Weights of a small GPT-style language model, trained from scratch on English Wikipedia.
Size: 11 layers, MLP 512 SwiGLU, 4.64M parameters.
Architecture: RMSNorm before each block, rotary positions, no biases in attention or MLP, tied embeddings.
Training: a variant of SOAP for these matrices, 105M tokens.
Each number is 128 + 32 x the weight over its row's rms, rounded and kept within 0 to 255. Layers, rows and columns count from 0. Numbers have three digits each. The size before them is the row's rms in percent of the matrix's.

# layer 8 attention query, 320x160, rms 0.138, rows 0-127, columns 120-159
115:105113126141133133125073145098144112105103138090160116139120195116102118164121112136151115103164126078085107109116147127
099:069164097145133120146093096050126152179110099145080085099150137140140082128131136092083117118177084083125170139146138134
101:116137060130112126108117095054118108137100141128132148115169186126101095171161188147135095089136119099077122084098147081
102:110183127137146158110145138153118182207107092118172126101091111130190169097140100101120192128112102152179116140142088162
088:093081093130134111166096104108129141090160185160109133089184147107110146156160132129159097169121095045112130132161084137
091:159159098113114171067149067117120168225143108132185122126138126105116173092135098095061176106107119187106126112127092114
102:098062161131134139138080170167108128073151141061094148140126107158117108179163132160154091145149148096115126091130136091
080:151099089113171159115095046133131175128114142115113138103165152146126109145142146078161062101148136076117084109135079132
099:097141126061144107110145149132165076142126132106144173142112093116108208154140126129120189159145115121154113126121101134
095:087116105156144175166053166138127092106146106109135160121176114122141096211090142127197063162139144117129071104106121120
093:073117120133170184139117115193143074107143131161120164112169064126117112157090135183182135166109137071117109109122120144
096:126097157153113175131118157167108117090121154143112082112115147179161083110178187145219075089116197105113143142160159150
105:148087102153113142142149132093093121120091163144100131158118174135137147153128105184139070171154124083170110091119141132
105:124168133130168157079135124126145174172113089179114098119126150107146133049153149137134168040156217143119130113123122137
110:122093105113101115169102166147094122115131125142149139167130128140139126156122091147132112232114098107103107111137116146
105:131107155153124183068107171142131147140080123162020051125152070117127097093177153147171112087139187097166165127095121135
107:146090124166117140136108126166138126072108133090063125114117101178128096101166160105178035114122127087115102150112147133
096:172142136111109131059119124100199090125127145071106126125122145159094121040148176130171124026164148095153191124125126173
114:122118149116085144113065135107136120136133132151153127190119137104141128161140096172102120090166089155165151122080100096
109:172172093124127106123185091104054163125156128138117134096099129117120165153117129101125175174093117222166111145117132157
108:166148107124132113128108104126128078098129130109098112115149198157127132063141118162168137076155119121054130118112134150
102:134122098111137136089121175142095132183072091092118101120152067090156091109105160131172158111125171115141088150149162112
098:123108187089111099191100082128124119090134136131121140160093218155184126172155075132128117168159090148103099113074106113
109:117114139140058076158112165151153131103129152126152187179070071160069126116164122136119109111123127178128135137045147141
106:124159108126109126159149105108180197050105146111102111131118110165112170111110140100127126144160110161156175154136106131
100:154143117143159129090111099129177100151107163045142141142140134141108118079141149126171126104149127115157157116127103080
116:200143106126113151089188079157163101101129092130149122104079183172097171069147134075182131127126135124149152116171165197
107:091188124171087116123161137089119152085107133147039135083100126171181151036155152102132127153117106133114129153098160223
106:115120135104152079188093089084143161142170169116095162108122150147109077157163171154149169076135146137051124118060139100
111:058058126161180168079119146124138129122100094146133126125166066120153126128120162150105080113135165061144152112102157093
097:089173188182158113134092137129118114097116201152115135127099105148083129049143141115101111061121179156098195097127111100
101:128127101170136156103120085147172091090105089127100143132094110150110107022167164104188091101120177096118130145121143156
105:144120136158169135117170137091182099095154132122141109080178125116120105160174128092148052044111137151168142131129204107
109:102120136204092115133090137114138161118096132121192137112139131131052099163090102122095212083149126079119147086130166127
096:138086145188129100095129117098174103158099136121104121095192151151089156166131113109119083088074118091100158115119218095
111:096104080144101084189118138165062182096138187113127140155059146126131132162073117128097171156131132104162084130096082176
108:167107164141146153054162101089177093155108126124108094118184153159127089135154161114093137098128099107132188072115113134
105:135088150171107115097131146146115148145151112094162150120097149153118155149040110132056156096160130160132105112068123089
109:142136184101165198140179106145177112124102137114145101119193160104126119108169109081170128096167142099106231119176111110
089:122111164131148158136174167121127094161141097117157129122160149151136098104056107068097150104123132101126144085068153131
105:094135127102115077132145151131094094077127158164139159155112138112119217163132072131116158151128138169154122165108128132
102:103127139115137139175109130164184142121149144093165101088170135131143099099141093147144090108105115087079124113151111119
094:118137124166142110188054188162107061135113184109142100099150119089191114118095056162083107175110086132097131114158113144
106:124108192150139183140125112160175124118122114103129110081140144137112056073159131094175089123134143063123152141142125115
119:153105099094137103130178042152142079139107097120107163099112132112094160122086153146133156113090128052135157074234159135
106:120098126059113120111147136159150165169159208139112138139062107151116155118131170115146126114136105140133177132094139128
110:181125119157140126116141131166130085086112136138163149106164175146118106167071115128163130126130076108106128108215081142
112:129130168173108152134110164150098164160099132111107088118138112138155062071177139119106118056124140152184199091061123117
122:143149160162174170135184107173176154066125090118085131134177102121105075042197136078175129131145128090108149112153133088
088:110114160091121142079116115129142120112158106126026121181103092164131151094188115086158117120124156161156150107056167113
106:141076102109183119099136141100075107119178081113125153115098151150082209135102139167124121128106154123114187168153120115
118:113156089125121078143157101146138156144108144146153110137147151092132139187076122116086207141109141137119033088181080152
107:088150144104138095143123129128143134123131215079044144133124116117102160118146163152117102171112075151113129181133144180
107:110125143169120112084146180138181162081178127134137138138075128131127141096127172094099131124140094157166138165133117159
117:110113137136088128161122142101131114160154146095154122128136161090148114155123180120082134136084185113106112097143155125
117:158112098136150131142141171183128160093145097151116168103158116105147104127126120102202144121076186105129137106161152112
118:112149136184086152106172139154141158131064061142091101118191114129124120083125050144188110071132119126147133112110171127
098:124147098149112157073175094120132126091121098140083164106114108187119138063116141154166122103163120117141102220095172136
103:097157109128075101136149076127156135137143127088081160159121133095154127075150129078148112140108165163139083126154096161
108:076178139148147142117127181114137127128114165084139096144120137067152105112147134175057124119114107170149083057160130200
112:127118158154111116159013114115127131127135171127121116155121076138097097170179163116124184112087174096153131127074180096
100:134079131124197129141068125117088112138136100116191112184083120115120130119123172162135145149110152094149166111080121065
104:131151185135136182102069180111109120149099133163091128135129099178094090140169145154209066116104153113077136145071136126
105:105159195107135179100083129158152132102170156106087179166123071165157095078174147123170083162102133137142154126072136127
093:155093134145130164124141168089115086161139116131125164090147152081096145096101118125096086085141146132102133054199146172
091:142084133196115152134119131089127133119061184077120121092142115105157122101147140106081141150151134153050143175116140111
104:121145119070124106124069123121118153102152106131151104172083087156126144129081097137127160122125136102197130156205118114
090:151122171114117160145097165124108117119187154117138131116104074132101115096140097178161094095171188116155133054140155207
107:146172071096151112095108104165172139145152076127097138176092108144165126122095138163176124149138168126159151174206113124
098:172122164091121168154081143134144132074132169091099132079127079139112155105110111127126114112171167154093186069106162127
115:113137181101122177157113170136147156076125148118087142087144142086109143104123138166180094147190147144078192088088143170
093:162123183085104134118126115090090168160097158131162077079136192083127073095139124089101129105114084088163134160069158172
109:125158077135124091103130151110100131166106130136159136150106101161109156175100110119074126165068131092146097174161128095
097:072141121112130105130105187208124133067152140116106141104130107109113114098131098171161144131133122104118133094127093182
108:146076066148133115096116108151133091137132058127111094090147145123138186165102109137133129133147173140145124102137135093
108:165100096096103127112143100089150080200083123134158147140173100090144121174102165081099176116115149134123145143137180056
097:121144116128129123168158070077171089152174134140173094119167147161198139116161185119099095068163153160094144123117114078
103:163157086177139130129139088091134147148140094149087156122145144122152128154126129071115169131164082097096103153151180050
098:179035108178116084113115092140119123126138094168133117095120119178158161200097094164131118158143161072143086150109154072
110:144143168131142102130144128064162122176146163125154149185119151071137100103131137097103129071120100137135165146152151107
103:123145094140123102145157111053124152141146100105103142190112143095157122179100175139147120084141147144145140162183171095
093:146093098104104092114104114163140138115171116078142143123079122184086092111148137101060135109127185129101123085098164183
090:139148076126122131133100110143129100178124124114143134111106216082104141135159184120095128142144065101116068160132142067
103:127123105043125142131157155118118199170134104104088141183138151089129126161082132117128153161096112080237098131111147110
103:138146131097113118185175137111159099112073200083161137145183128088154141087135123113140156107114133130113177154176124138
094:131179118142151110070120107077089138092123119084092103137117125126193100110148112174151155103104067169128091172107095108
106:184097120131118163136128033109119114170102142172167162087143130138165165100113157084096121156110087099104129201162137038
105:108145137129141089000109149105109128151118154129152078124136164141124098131125137155101132142096121141208124132081141175
112:041142149111089135140142144058091108058138153087089132086159144123161135114085088153149108193114132143155160173154121114
121:093135139143167126163141142103142151107209099143157182120137111129097171152189091176118067093146130134131109152106137137
112:192128096130131115121206083101115102193088149153190108154085091114119124121078169064140146095141144157116164089166120082
117:106163158125080108184132090105155124108162133120116199127101161129110166129155140168105080103111092208119166156108127201
114:114105117107123071142128090103103150168168101185086112031073195121135106167123114058098164123142106098162098112105114159
126:150132123139080101107127139080130089118150128151151149148174142126122105132113089106121158145128203199091152096138103098
095:102192173122151142142156163112140092090129146148117164135132107084070147085140156129144174091102124156127123052071087164
121:110164173114119127155144130126132164150097125156131147119189097126180122123129143123143116083082064126140105177054162179
114:122202144164100153116141162128072094140167118208070155023137148174103169095152089163082079154149140164163163145172144095
110:141090056096138133195130142093111099095135177173112166101095143145123132120104126126090124127143180180131153130130131157
099:120144132146140099126165120081138169165088118064167091178161101119125142152157120113155155071108115087147126185147122144
099:131212195131104178113085147151100130110217109189115129104120140158118136072172155146119129187130193176118125096124088125
095:093201157132150140058123076106162113097156123098169118171074142146089142120147156144169116153122091149129123198148126156
092:167155154103123176170099148149119162142195096171074165121086149173094122078154182131117079126164177140110156112124133126
101:174161138088095179193116143127096130061162137153061179065085151131113150071117186118138097137142167130115175078117103102
086:099043073122121157123138124107139115169060180103136083151126124125124207206146123123166188069166097077153155090134087144
104:080137114142144123068131130095109166160143149118144105140110117119188094176074117134103124105129102100164123219153124156
088:163136140117103129125109125108103170061195131119121135078095132136112182063126135138138109166095181085128136120125114076
104:137114162130111144162125151121121081183138156141124135065122152131072145134181098151084109162169130154095124068119107135
094:069102089125108140129158101136165124197095136159132081170124131077130091174105109129088141108115078139127077130160130144
113:112143111153117139153149134126163064131166130173077164094191061198157130045171157142126096086133090181092117161147136129
104:129122158164137123113125173115121158161089134117096129117135116135113126126130080149131149066111086088119196129086201125
110:170064128139133116146152162102165070161106095151070120077076120130132087142157123126099084199142154100091133071112155127
098:135088111141122147109113116108156146162155121146107117147160143052076173140128077125094099093162115126150093136150122116
115:102143142145110104081147179114098121132107108124147135197134154100147106155155153116126052080110084109189171177106175163
100:124110119109142068059108125162107127139109124134169160158149110131158103124063168101063114132067147117142134135127146129
086:090168085062143118165188140123136156109056116093100108117119114149119122096111158147122107127131149033095122180192115049
108:143162170115102113098127124091192191201109129146122107157121132059084090196112150143141136137104131082134153144136105119
120:083182137144114149119146107137163136141130153150137099192134150129145187217081118134163143104061119143147137157182143128
125:137176134159136086119162232111095142105144112120102155112121107141141123087199128110070108173075110111148156100073118169
114:130151107124121167158150116138140117135085161160154076089113091111130127125194135143108099163164120084108151149154145126
112:177157144131085124133066127079098128115135159169125098086169163129088113077213118124084147143132123169142120095157071111
113:127147131159133097190097145119080143076132158123119100125155174134052131110144168188100115137117160141164151138149174083
117:145117074137132133161130079066089144120125117143164091182150158141104139158170108140108063154119098130146179147106119138
119:167145119104116152131150138127106117149170151114171127160109118130141164109156072108085177034097100181180153135078163154
122:153090145096120115168130119124064094063134159084147142124114147103130161086149116141099119138132080132165135108079127120
122:109130127128115137100110143102103102139189162127090097087110139115075117176126149077125152126115185175110130162086132167
117:138084107122132059111084083108093150100182127128124127134141187155168107130061109087147056106102107149134152168133167130
117:106094193103116119111140098145131123085108119150169132121122169154152181132111124074166129084102043139159104085169123163
118:170139048147111100198068103104108151152088118133093104147115087087136139114159118083127160174127161119140132127103086125
# layer 8 attention key, 160x160, rms 0.132, rows 0-63, columns 120-159
090:142127136103081150091156168163103157130145090131082102111163125111135206133147102166110116183098113192158216092131161115
108:145092151119151106075103155117119132139097188145134155068106139127141172185138105131162116139048149122118149183181132084
103:138123138097176120172076149101081117135126169105171119096108138092148130136183114099127146156063155152088149183167113140
088:102137092136110117175152088155102111101112124119135129123097109147132099113101147155126093117134084063083028145154091136
089:118150136120183101196083134133111131178114187135129169109138135098145161142136122115111138161099178124132093185098127150
099:063164132169112113171165080164150171108186057142077200090184076134126081094118071138123138112139165101161095130142065101
100:183151122121153118136076122122114132141146177136127119104086141123139134109143135129109102144090105147105145187100111144
082:133139096168145100163082102186080168182097140132084159148138152124135070061189112114113149101106152084142099149157119108
098:106156218097106173052130138087105133124170103144157161130187141106100109119132158181131148119147116138143166081110175183
101:111113161144103138190100114110109090158147129158123127086046161138146159093151077101098114132125154132125161176128104121
102:108109120085124118122065131169145129141133174143141149166062140119105181124161059074121145124135131123157107187149098160
086:147105102150137122198083144166090141157114167189117115116070129115166147100107132085099115186146152118070096127172137114
106:140173113152136130179121152121159149064096136147173122146149112152116150138073167089110082168066086134078156133128105120
106:079122025148117132125138094107119119112092087166179139147181135128126127170138126136072141179160162126084100125157123078
091:168196114143096130174113141169166116162117154192202126131154094130163139112154105112153129143156155152082138119138136106
141:122144045125162102154134099134063188154141105118099131114180142083126092131082122137142165092142156115148078133126087102
079:178056090157148119187089117152145138158111143114191114059143172185122086099121194096156114140113148121116103117139161102
103:060057142150162131114174153061113139109138066060103109159135141103107118164106140167110125171118171143180093071129106168
127:085128128151198117090139079090164096084146105012062095169127131150122140157126116119112164138120110138106108098096072092
085:098158175133151144171143194153137097089131129116140164118120124127149199144150080128118094110131068158159193169125093187
103:077141130147105134142158159100089123103123155131109088121158164129091132161057113154096123122111139160123083088131162160
100:073108141175174140190122093097163164160205121187110126105139127058138074157145119128113108126144167103123072107176112149
101:197155112108165098115108166130176189141111205142104135173102100152125189148150173083040110092149118080151181121112130116
114:180104119110155158134126116143161122145109089139154138113151122176128124124119126159146158142078113116119188173125160148
114:166108174105138144125090186151134094137105137120183126193122159106128131083184132172169110134122127147146160127195128155
095:149111122142096100190151090091159089080074174131171096175134172155116068121180164139152120167142145085140109115158159167
108:166102116094118121185101162166167150107113144144171132105147115122133149156046146172093071109146147126124161116145217104
099:105108144116168128068115140159157149097089117140104095143126119114103168170126142099127125123067188132216085164165124085
107:147155178129179173072185139105126154145162168174114137099073180096106136133152098159117117138120115118149182102149141203
110:143114085147151139144147077107152166139151035134058127074141131070133097131171081110145153107081135120103109157120087104
101:123133127127106157158129131140068137114131170048080124123092163118185058123159146195170131135150152145164130136113096065
105:120070116156169122200125152151140154116115114123165112096109131128148128091153161178084115169113203138120082140157137094
090:088094146076155131060079150179123143121170096144164162101152138116175106130100117138119140116099144073163147126145072043
102:138138106198160144078130120113160119181069139072123133139105122179105116066137077126103170104111149121143238107158125121
089:130111143130149160138105126195102159092152096160114103129104131104090135134109141101120151163175046131090044085141086150
088:094094112161104078117108124183132105166088094106103117124133130159159137061037136104116108117155107089161142112220117063
070:155087102111083141139110121147135164118136080148100078185131104176123132148068113116171107125165108182121110122085152075
092:161139108162132102084095108166187084196109130091129123138133127140116140110151134151159090100115182110179188171146133136
073:145179129146129140069119126180129091172086162094166169092166151111135128098198146125135089109103142135174148135176145136
103:163159129061129127190134094150163145098146130125120103118148201099170180112126157170119162151196105139117083117173060164
070:126050125117146103170136165088159132073160053147092127189122110123079110190082124113139113116099101126143131104082170117
091:160166114122168111138101152162105130167167143112189135095111072114127112063130135193152128138169104112180167136161125137
110:141117153197146115186136136059117102167101108046156153131164115179148102130116105094107160156093136152049152119128136161
078:139045150190120119193156129049092121105113032118136150154118160157113126132135092101094108130089149140104148166068186116
110:126116092169165059108094143113106131096149060146190114163131087172142106174111107124106138142118200173120098118138150128
089:149081100132161160087135118063084180110105102082133110150140077121127103186133093195136159076108141148123100166092081138
108:132134148193141145149143149087163128130125165084137153130149122153091102086148105139117150073103122137150120124107130117
110:099138161105090133097091110130084150084193120218015089056134138124153112120072140135122122134152138086149136096130094114
078:105082136118152149131127141109137200120144091123121112198129106125120095206086110105119172092141132108129102170156112162
117:100164144110143114163163130139133068152120158147144145178153118111138123080187121141161127164124152092099158156152137105
147:126110183145176151149161160111141102066130128121112158168135112120117097150088152084111131124144130178162099158055120089
065:096125163121161077119152170070136092106088059058107147148135163147089194121103131114067109079127105160150117127166121207
100:160111051070103112077109058174137145115108087113153073147136125079113101150135076105140095114192154142080101128114181149
122:068062096117132116158109136083139165144141141081120140109071104138091116176101149076113139062126109163147151104166070133
096:191087111186110101117076114134115117063119072113138130184128169131163113091149187164142136122113153163065157164076115100
117:091070176130162084156110192133104121067116115091085117120104130157124162154081161077131114088129101158132171106097090141
115:129127188099102122121099101100127118115098125137141121133105128133136138168106190105167102102144098124086130145176104171
120:132153137191185081128116105172105117059133076116145100097139093091122112123129153173146151054144131077069178123142122149
117:150054120138134118106131103116116140141122082121122110101131073163103062108051093182112146192085142144080097156102178192
119:120121189104136116080133138130147134109124113163186079180177108150115161112103147163151121138152167117115145181187141174
120:148095121123124121165129134129154128120142172169168117127143131076049105135111172153087141127104095127122098151099102106
113:099079149112180181064184170066141175112124060131110139140147072095121091150174096188124136100135096080148125176114160139
104:114162132086130114061143168141104161126114050174137095083090128104178161170113107139139086108129168154161116114121143167
120:102097140091153129156151120142169110126117140092133133138129176102118144081159207161107123069148090111129165092184109099
# layer 8 attention value, 160x160, rms 0.157, rows 0-47, columns 120-159
094:158113087132104064097157120131128148098096149159102085079098079107102142144163076183090117146135111096159141156101115162
092:150146134114097104167100117156120171097093089079170160141098154170169147111059147088171198093098111128105146139158153133
100:107065138146148094138173161079150117134131097124137132166130094131117110130120181102090075102089168125114084054114117171
098:164134165087135156154104130112155119176130154088165171109155097162109112048140190138136117092090154114126106049098117159
088:183123118091162145097084098189161106099089084137145187112138079141140146096085159154165135093157174116153074109097119088
081:165108163151116125172081201120133216177126100174076091075102128172145141081123209127121109143106081117122143110163137120
081:122125145148141102237132096111067122101150136114104131147163198089159144124115115151144145129124134139118150175173140109
092:058128160213148156081153114095113094104134107133165170155167154144053153157078162134176126114121216144067132136215142085
092:111100165192153130160152108067153119081149110146103081089109116146129137102154146117196153231087160139106105166158132109
083:112121206179170121216142167104174072051100092152127111143117161172101146140138164122140139165101174065141122089134177089
079:131148132173109164141087119124053174121125092167123084097102139127170136134176134136185150163126102124121179211199099119
096:108142186097108145185075181108139114157170104182130131175122223139204142162151121115109149168112105114168092118103121158
085:093123139133138135082144143142140128082108098115084160111131166115127175154012105161112155112092142159121155165116151142
075:124093150177176143094119144149090130168116134181090105073095124120074116126111139169127155139144109107131150197191134119
093:114148180078094117139164172123178133173137174172138116124114165194140202135098122135124112142138081156169115079098108148
079:077089119103120116200117131174167113192094104139110150120172145136145127143108196172148046082117180062181151135104142107
079:145118106125113130106091088144157111125173108117082216132100180152101144116062096097153106137096148127112116105141155067
080:121093072113089106167117161162143210127061105163075127075108098128125184130069124117055102102148118091128116090138106140
094:131158157100134094162115145128134110099121131123122105130145078158136087127098164131170176154124176109121145123115160077
089:115097082110087118222121188126115165173168224112110119086096101151113094099110178106081130128120048144107111136135136177
082:142121098056076137133069143178142197230132118126080107082117144166130151109095130092098104141142097106143054091108109135
095:137124148151153139187105078106059137129140160091183162169109136112164142121137158175170157100160085116114157165159091144
090:109152151117155087086157136113152097147170144152121119132152147080119094106091098075093114171147121109099145150132161144
088:149149168177130089130094158098153120084095064190152123146132085120151120124095088160112122150139134104179141209148132074
088:140108160117144092092161113063157152126098097075158108138112143135137143113133138097107120165015180138144109116068144178
088:111104177176164121144132142054104119104161130117135145181108145094125113067148119133129134152124111117126174144148104155
084:116110105079139172134158114139118164175126115135101115080079143099133122160138109094149135137110024114116141161107135166
087:123072143159174132099147049102197139109131117147056113162122073101139079136171085196118088105135131097120113156087128106
087:150164118112131084161107072157130136120149115072110106188152116124178079136166076082186116119070148146148161096137147139
090:114112110082111156191138204128169166141118193137160133135141165116148107144111146105107131070134117136114147083099142148
074:161099112139153145034138090119139085112160112152092136108085147141089178135136034137157174178057097171160139160127116128
088:144062118114140129092140108091156134230117149130115122062073137170137205089067146128140107116066065103122145097169118167
089:110094137157145130177171104136118148094111138167184080153121126131128168158136116102116129143175060090079103166204188180
106:145125055152160144116136100156137113117131151126143133148153134098106151114097125144215133116096089084125138089105137114
104:116160086108109090082055107137129144173108075139129034101115133089149140147162122106118110128122168167169148092153152166
096:125152105141118100124174067190140137107112138131121092131131118115099172081145070059110145075133162151171106122162161174
087:150158100159115106158121088107127102061142132095191152168128115081118161114186122152136161071150151127107161140045114157
096:107158042127177123125134181118059144149123120141188212147122135085093108091043146139105132105165120132111185147201131108
091:167043161139138120160140145141126141131089155163158073115118117095115083176104170142121129169112093054100129112146166127
095:141081050085225106147117181155141090141129195175173135174142128094124107207137080127084131137099177103082130120182204139
095:120121125105135150137134150095199092151115149118136116163097172081161091178163112151074069131100116161136112171117133105
109:085175145114122186151121117137111166144128155112102110087164147126164177076099109140077122127163116119138159195107151076
100:102154158149125148103143190134073074112147077160185132123157109169124087114114106105084178119109089129138125143117079118
103:125088169099125171116110125088108118200122105098177116141135151078121138143119108108083092172061069049140112162088072145
092:133143158175180108126109114118099135127124138135144137142124160159141155140068137113081116136148046035103085135159090115
100:158089085148117143179161086086154124145138156138077120163121121114115070047107137164104160117141139144120120148156091097
104:114144053086194122098155108140158127131127168110145196138161162153092124142192117149152145106143184122104138126088152139
103:134180116128101141155091116191140154133140142146064167068162092144183189095126101120131120180121163155109087170115139149
# layer 8 attention output (transposed), 320x160, rms 0.148, rows 0-78,96-110, columns 120-159
086:140117149084134157123117190135101131110119109081118155160113130130147088123115098107123112152135092177158087119186074147
094:065100109154135106139170131093119129177119138141116132115128155074120126148161130182105171132062158085139089115117133127
095:144139086092169156145085122140144076126146086126169103170114173107110131213116103123133162077149088125147141137081188144
089:143180134137121207131168099106146119129093118127090125064135183134192138150128144136136122125168113172072101187121118141
084:140173132205110132088191073088157125141146167131093174071157154127115152099098176121160154121110110164090135152101157107
085:102098174154155139206135087155092117150119123077138135134154131123124101163124069166083135191143128103157123124136081112
091:101100148161080148115167132195184152117146104100140080087121076129131115082153126110114096159135136169168119107155129155
088:127178118125112123162125112209148108131118135186158120087130105159088129109096093117092142070153123132110122117072153173
087:097055127065147111150127091209078141140159121100172105175133097134105092137125124114116131159183125173163112117092120174
087:095112135160090113125129110189099138125136096095163121189119121133117077118132075153060148156114117106141116090099134163
080:103083183108132078180112092128088125178107118107121102169134085146113097136138108105097113174123124122155116099120113098
087:150076112141131104086133119081145113146082104140104092149103107092166100153162091076120083184133158075171123092132161117
089:128143077160117096123129150161150123126134115164175100075144126180120169108107113082127108110106135135132084094159143151
084:082155172172140090157122065152120101122122148182161120131151138183088120182127105130094115174134137111113148123120124111
086:153120103112121111120087177169080099120102150145091145157164097127152081125132065107096104187146147085117146137170142126
072:137069152148146160109087139090112092156123163144203118122083125176146163153178088091183112135127108161116163113126153147
084:114136136179115152077120096133141161108088138157155141088138147114138186046124202115115108102147158156158097115081143152
077:124120116158151139154132134121109099152122124140193113160081155088089122115120107146060126109126114110147098081121121167
090:107082122101099117113165133102095143108180120090130129136176110148137120161108096151184164194090121122126068138147135144
084:168094130087160189121086118091139152105153162168205140154088134124134131162141140132106121108181132147155117141117121151
077:120091145137192145116135084042141128133095150154157139121105162100135127172168137138160102175117139108105143133109154112
082:089086109161134059093173099129121145196117095163132151131118128070132133183180101082156171070067133143087151130124158106
088:103132111167135138083110138132140134069116137117072096130118152134117153106124104161129097128159148077156120097155092135
084:115142145169075131105172159134133082102133164157104124126120113073125125109089055111086157120111119086157108058134101148
086:121132075049148142102109143141112111122135083097191105146170156139142129197134134181175143071088139154140118131192193141
073:094144104173093065168111107205121061112112081156110120124125139110134125179140131117071130079184145086155126116089117123
083:115158104174157112096157117114096176101178082115148147152097148187131074141180179107081093161080091125117149166148087127
086:154140096147143103086140139137114078163152101159135133140149183103159187123092134056194147128131139134102157104104123154
086:124051163112114182074120122071124137155113141065109137152088122135133163144189159135232117110088161181147156143108124110
082:153162114119113164126147192083137135093172124089115131069081179117151105149132131136055126176057065106128071104118108148
073:095171126162095085113097127205107135075098112190079129086150140155159127089112203095059071140187141144140106124136064139
086:082231125181135153153117062196128103097093162166187123070171168151118103144146155136066110126164121169104144160163089144
088:154151146097148155116052167086143107101147119072086202142095142134102113174125126159155136164123164196168090173111174084
089:092155096172145154145150083063134129153152139146168105090141182080111118148102159133106118081176101126144136088135112162
101:137174142099159124093133083220169107141108102098138136157135126116163129173127083136119106112156082144120167200095157169
096:095139136138109146097157126143127080155105114161078091133159192118160166107144160119107087125132137136098076204125095167
091:079133123161042159170177126104097145147113167130103093158161140120094113112138132102101090096153092099063120103142112147
092:113148086121178120161106107127169084113137133110157191139138169130134114140103103197133152102136114202201071135110133116
080:142086191133128169120138173114094129224125147113184122183126127141159153069137158153160155119146122093122158096119158132
092:128141169133140138162145088205157116158105140132142140130120122129147101095120063116106105162203110124060136143086111114
088:102117114112148108149098046163137136180128155066192181203130128135117100116065159139114131087143106110104122107113168130
092:116157109094177132110098062102214102153125134105213139134157168134167104124083091143122117133165086111127082144098177104
096:111111101069169085176086112137137132127134168116171175118107087174145094125102125186118125107137138150151124078119147099
106:179097092132117051120076131095165157136100119120130167173100072093117128090134126174120141096053178097127116132093195121
088:182140141129170163116160176103098099171118142173162126142148150158113121124125126111176115119145166093130097094142119106
096:113126107112169106182144107149140086085088110159173172099151156153133140145109076154136157141125134181163088123125099101
094:229108117148108071115057154087105120117136131112083154129086083100119156148117127165152145160068168109153109170108141094
083:149103152202099069093103121089048111118146145143101108153130064137098154171139086152106168082142117120151129144136141130
083:072085120227110233109124108083107125100074163146105104134139187061120136121138173064101152104151127047092101084138110174
092:125127111156136183145111143059131138064133116121120154129111132091097094205135076148109120104167087152167082151110136106
092:141151106122108088109141079073160168170155144061174138109169131148096129141063126117116152099161100189150101150126148139
088:122120167147091178101124117174130177082096113174141160090172150116155128129145112118099168096086136175197101112126130160
098:132088108187091112151134124091090153081107099157080147157119095073074137138159110157107144084107145141144113140114134148
095:134136097127148052132188107184105108180141119164151152168116147118116148078156109145101124117117166144081164120140139081
089:147140081126153154088075101104152133101124102141118152178079134059113140167091095058179159177129172120142116173134116152
093:124180109064125134134098126116156076125163168133195157186115162068092151125099136123115127162145137163106079116117121098
092:165176127136179117081145141162124072171164135076147123149145141102109122144121154148165122101119120107098132137137156145
097:109143096112208100132169099162163079135128114125146158147076178141170140175111153127161139160130119136116131147159101115
093:108121087108141138167172128159114143106105111175181110143135123176155141066119148167186083103126129103238131100172076152
093:147186110133111114078182143147099085141106124147130131190144163165137151177143145079103126156143141157084118110182132102
102:152132149155106132102069137119096132178158170065104112077118127107115148136102159115110155128127182100116138157107157136
088:128146120093103147106159105156181133149108066182179083101156168151162181108090132101114119119147088144212106120111082190
087:080116116148141160139133134122120094091088150147097148147139177154166154124129190139163119173128170084142097096154099117
095:052133098182132190174162112172087074082064136167138126125153201133162135091147142186155124125155114138148091122148056135
093:110093090111177114140124206079075073111124137167106087142101125136117115144165097131203083131127111109157162138069126134
089:130180116142190138133139090103115137097104137114094151095117138103102175150124095122142189116170142103087148100129076113
099:087093112093130136167132147122114137084083173128135135119081134158127098118141115157124098103125147144085102108096132083
102:143131085133137114075134148094077095122113126173125123125089129113101098111065155171163160130125142156083118133098114152
080:092128113090196080122132163131087156154087123070148136154163098101150146087088206132157122151172077132148119098106080162
094:163173128073127122146105104139126089120131110089103111086168123106125194111139132099065102080142154088148158088167123067
101:107097125132137166086096168081158109124167221136130125143114126147104154228129131144177137134076132085135100147126099107
096:179149142130118156109093138138150073144141143152202151138107146102094079134136119130141134117128095152145077134117198110
089:155140146140080141118086071097157168181170100126148159178087159111164084144128115157153181173117130144106125175126125116
100:123127163095119081129136115162071130166121060120159132095153117102168116078135144080072072101175077099118108153098171093
095:086127171141182127166163152129166180086165146057080108106150084106141144107107148155093095096136150148144150121185079136
093:072152085147183129158193166078150122107106087134114126162121096122100131122175121109189107170133155183116150136141083085
106:071168174112177144156121134097137162136117137047093086133179142153124172169144125103161060117098077137170122141178125138
084:152136112098129085126070104123152132177106105164126141092159144100111142128104142144056157119124219076130150076140115065
095:145100087123129125134158132114079121184128073107157134098170116136169136034102122125075097087205085162117091136151176157
093:062068122115136092090104170180123111118135103120151080120143113160134098149107126174151078125119152106160159159087088104
116:170134050143131111162124098145101114175115075119122104136116151132133141207186147119151144208183153119090134091174103117
097:205088142155141115142172137081196120054113144100097131139093125131133120042160177133153121084083178145155084119098132150
101:122087091143133111007114153200087113118083072087102165096145134171123096126094121118104136122183165127064121113102130149
104:130083121188190107130134119148097142185122121117100081130110139156138147090104140081117202133090076134127080143081116083
100:163150164136117125137134149148164102155142207156098136135151187107106148184154126134158133200133182063093144085140127097
101:149119133090161103135114123165128112129105136092188154139118155141150164166056103164164106116175167137160145140167123114
107:136126137184135131082120145155100117138127186071113120144142173123152183141103138167153138171140119188108139173138103134
107:065147147155108126129075142126094119126146161027122126134071118115170162173122139133078195133103088163137146180118083181
104:127121194136117111168105114175122132110166154133190148105119104098082122068178130195135116086087095164113149176077161089
098:100120164156131153062165072107161176160188116146154095175086120096148085163147097098113126115101119130085083133123146077
105:109062072082151133080163125110143100176142066101164114125110128130165135128137178127182130186169127203116170121140150119
095:142143136096164127141150110152149188115138117114148116170176158124114157197077100159160085116091106134191152165157141108
113:097093129104111141120089157097128087126106153126162128117190163139148151176174110153140139206066146115132137066104086116
115:158096080174149069141136142086106185190129133141087118151166126126104121087125100092122158144147098129101116173113139121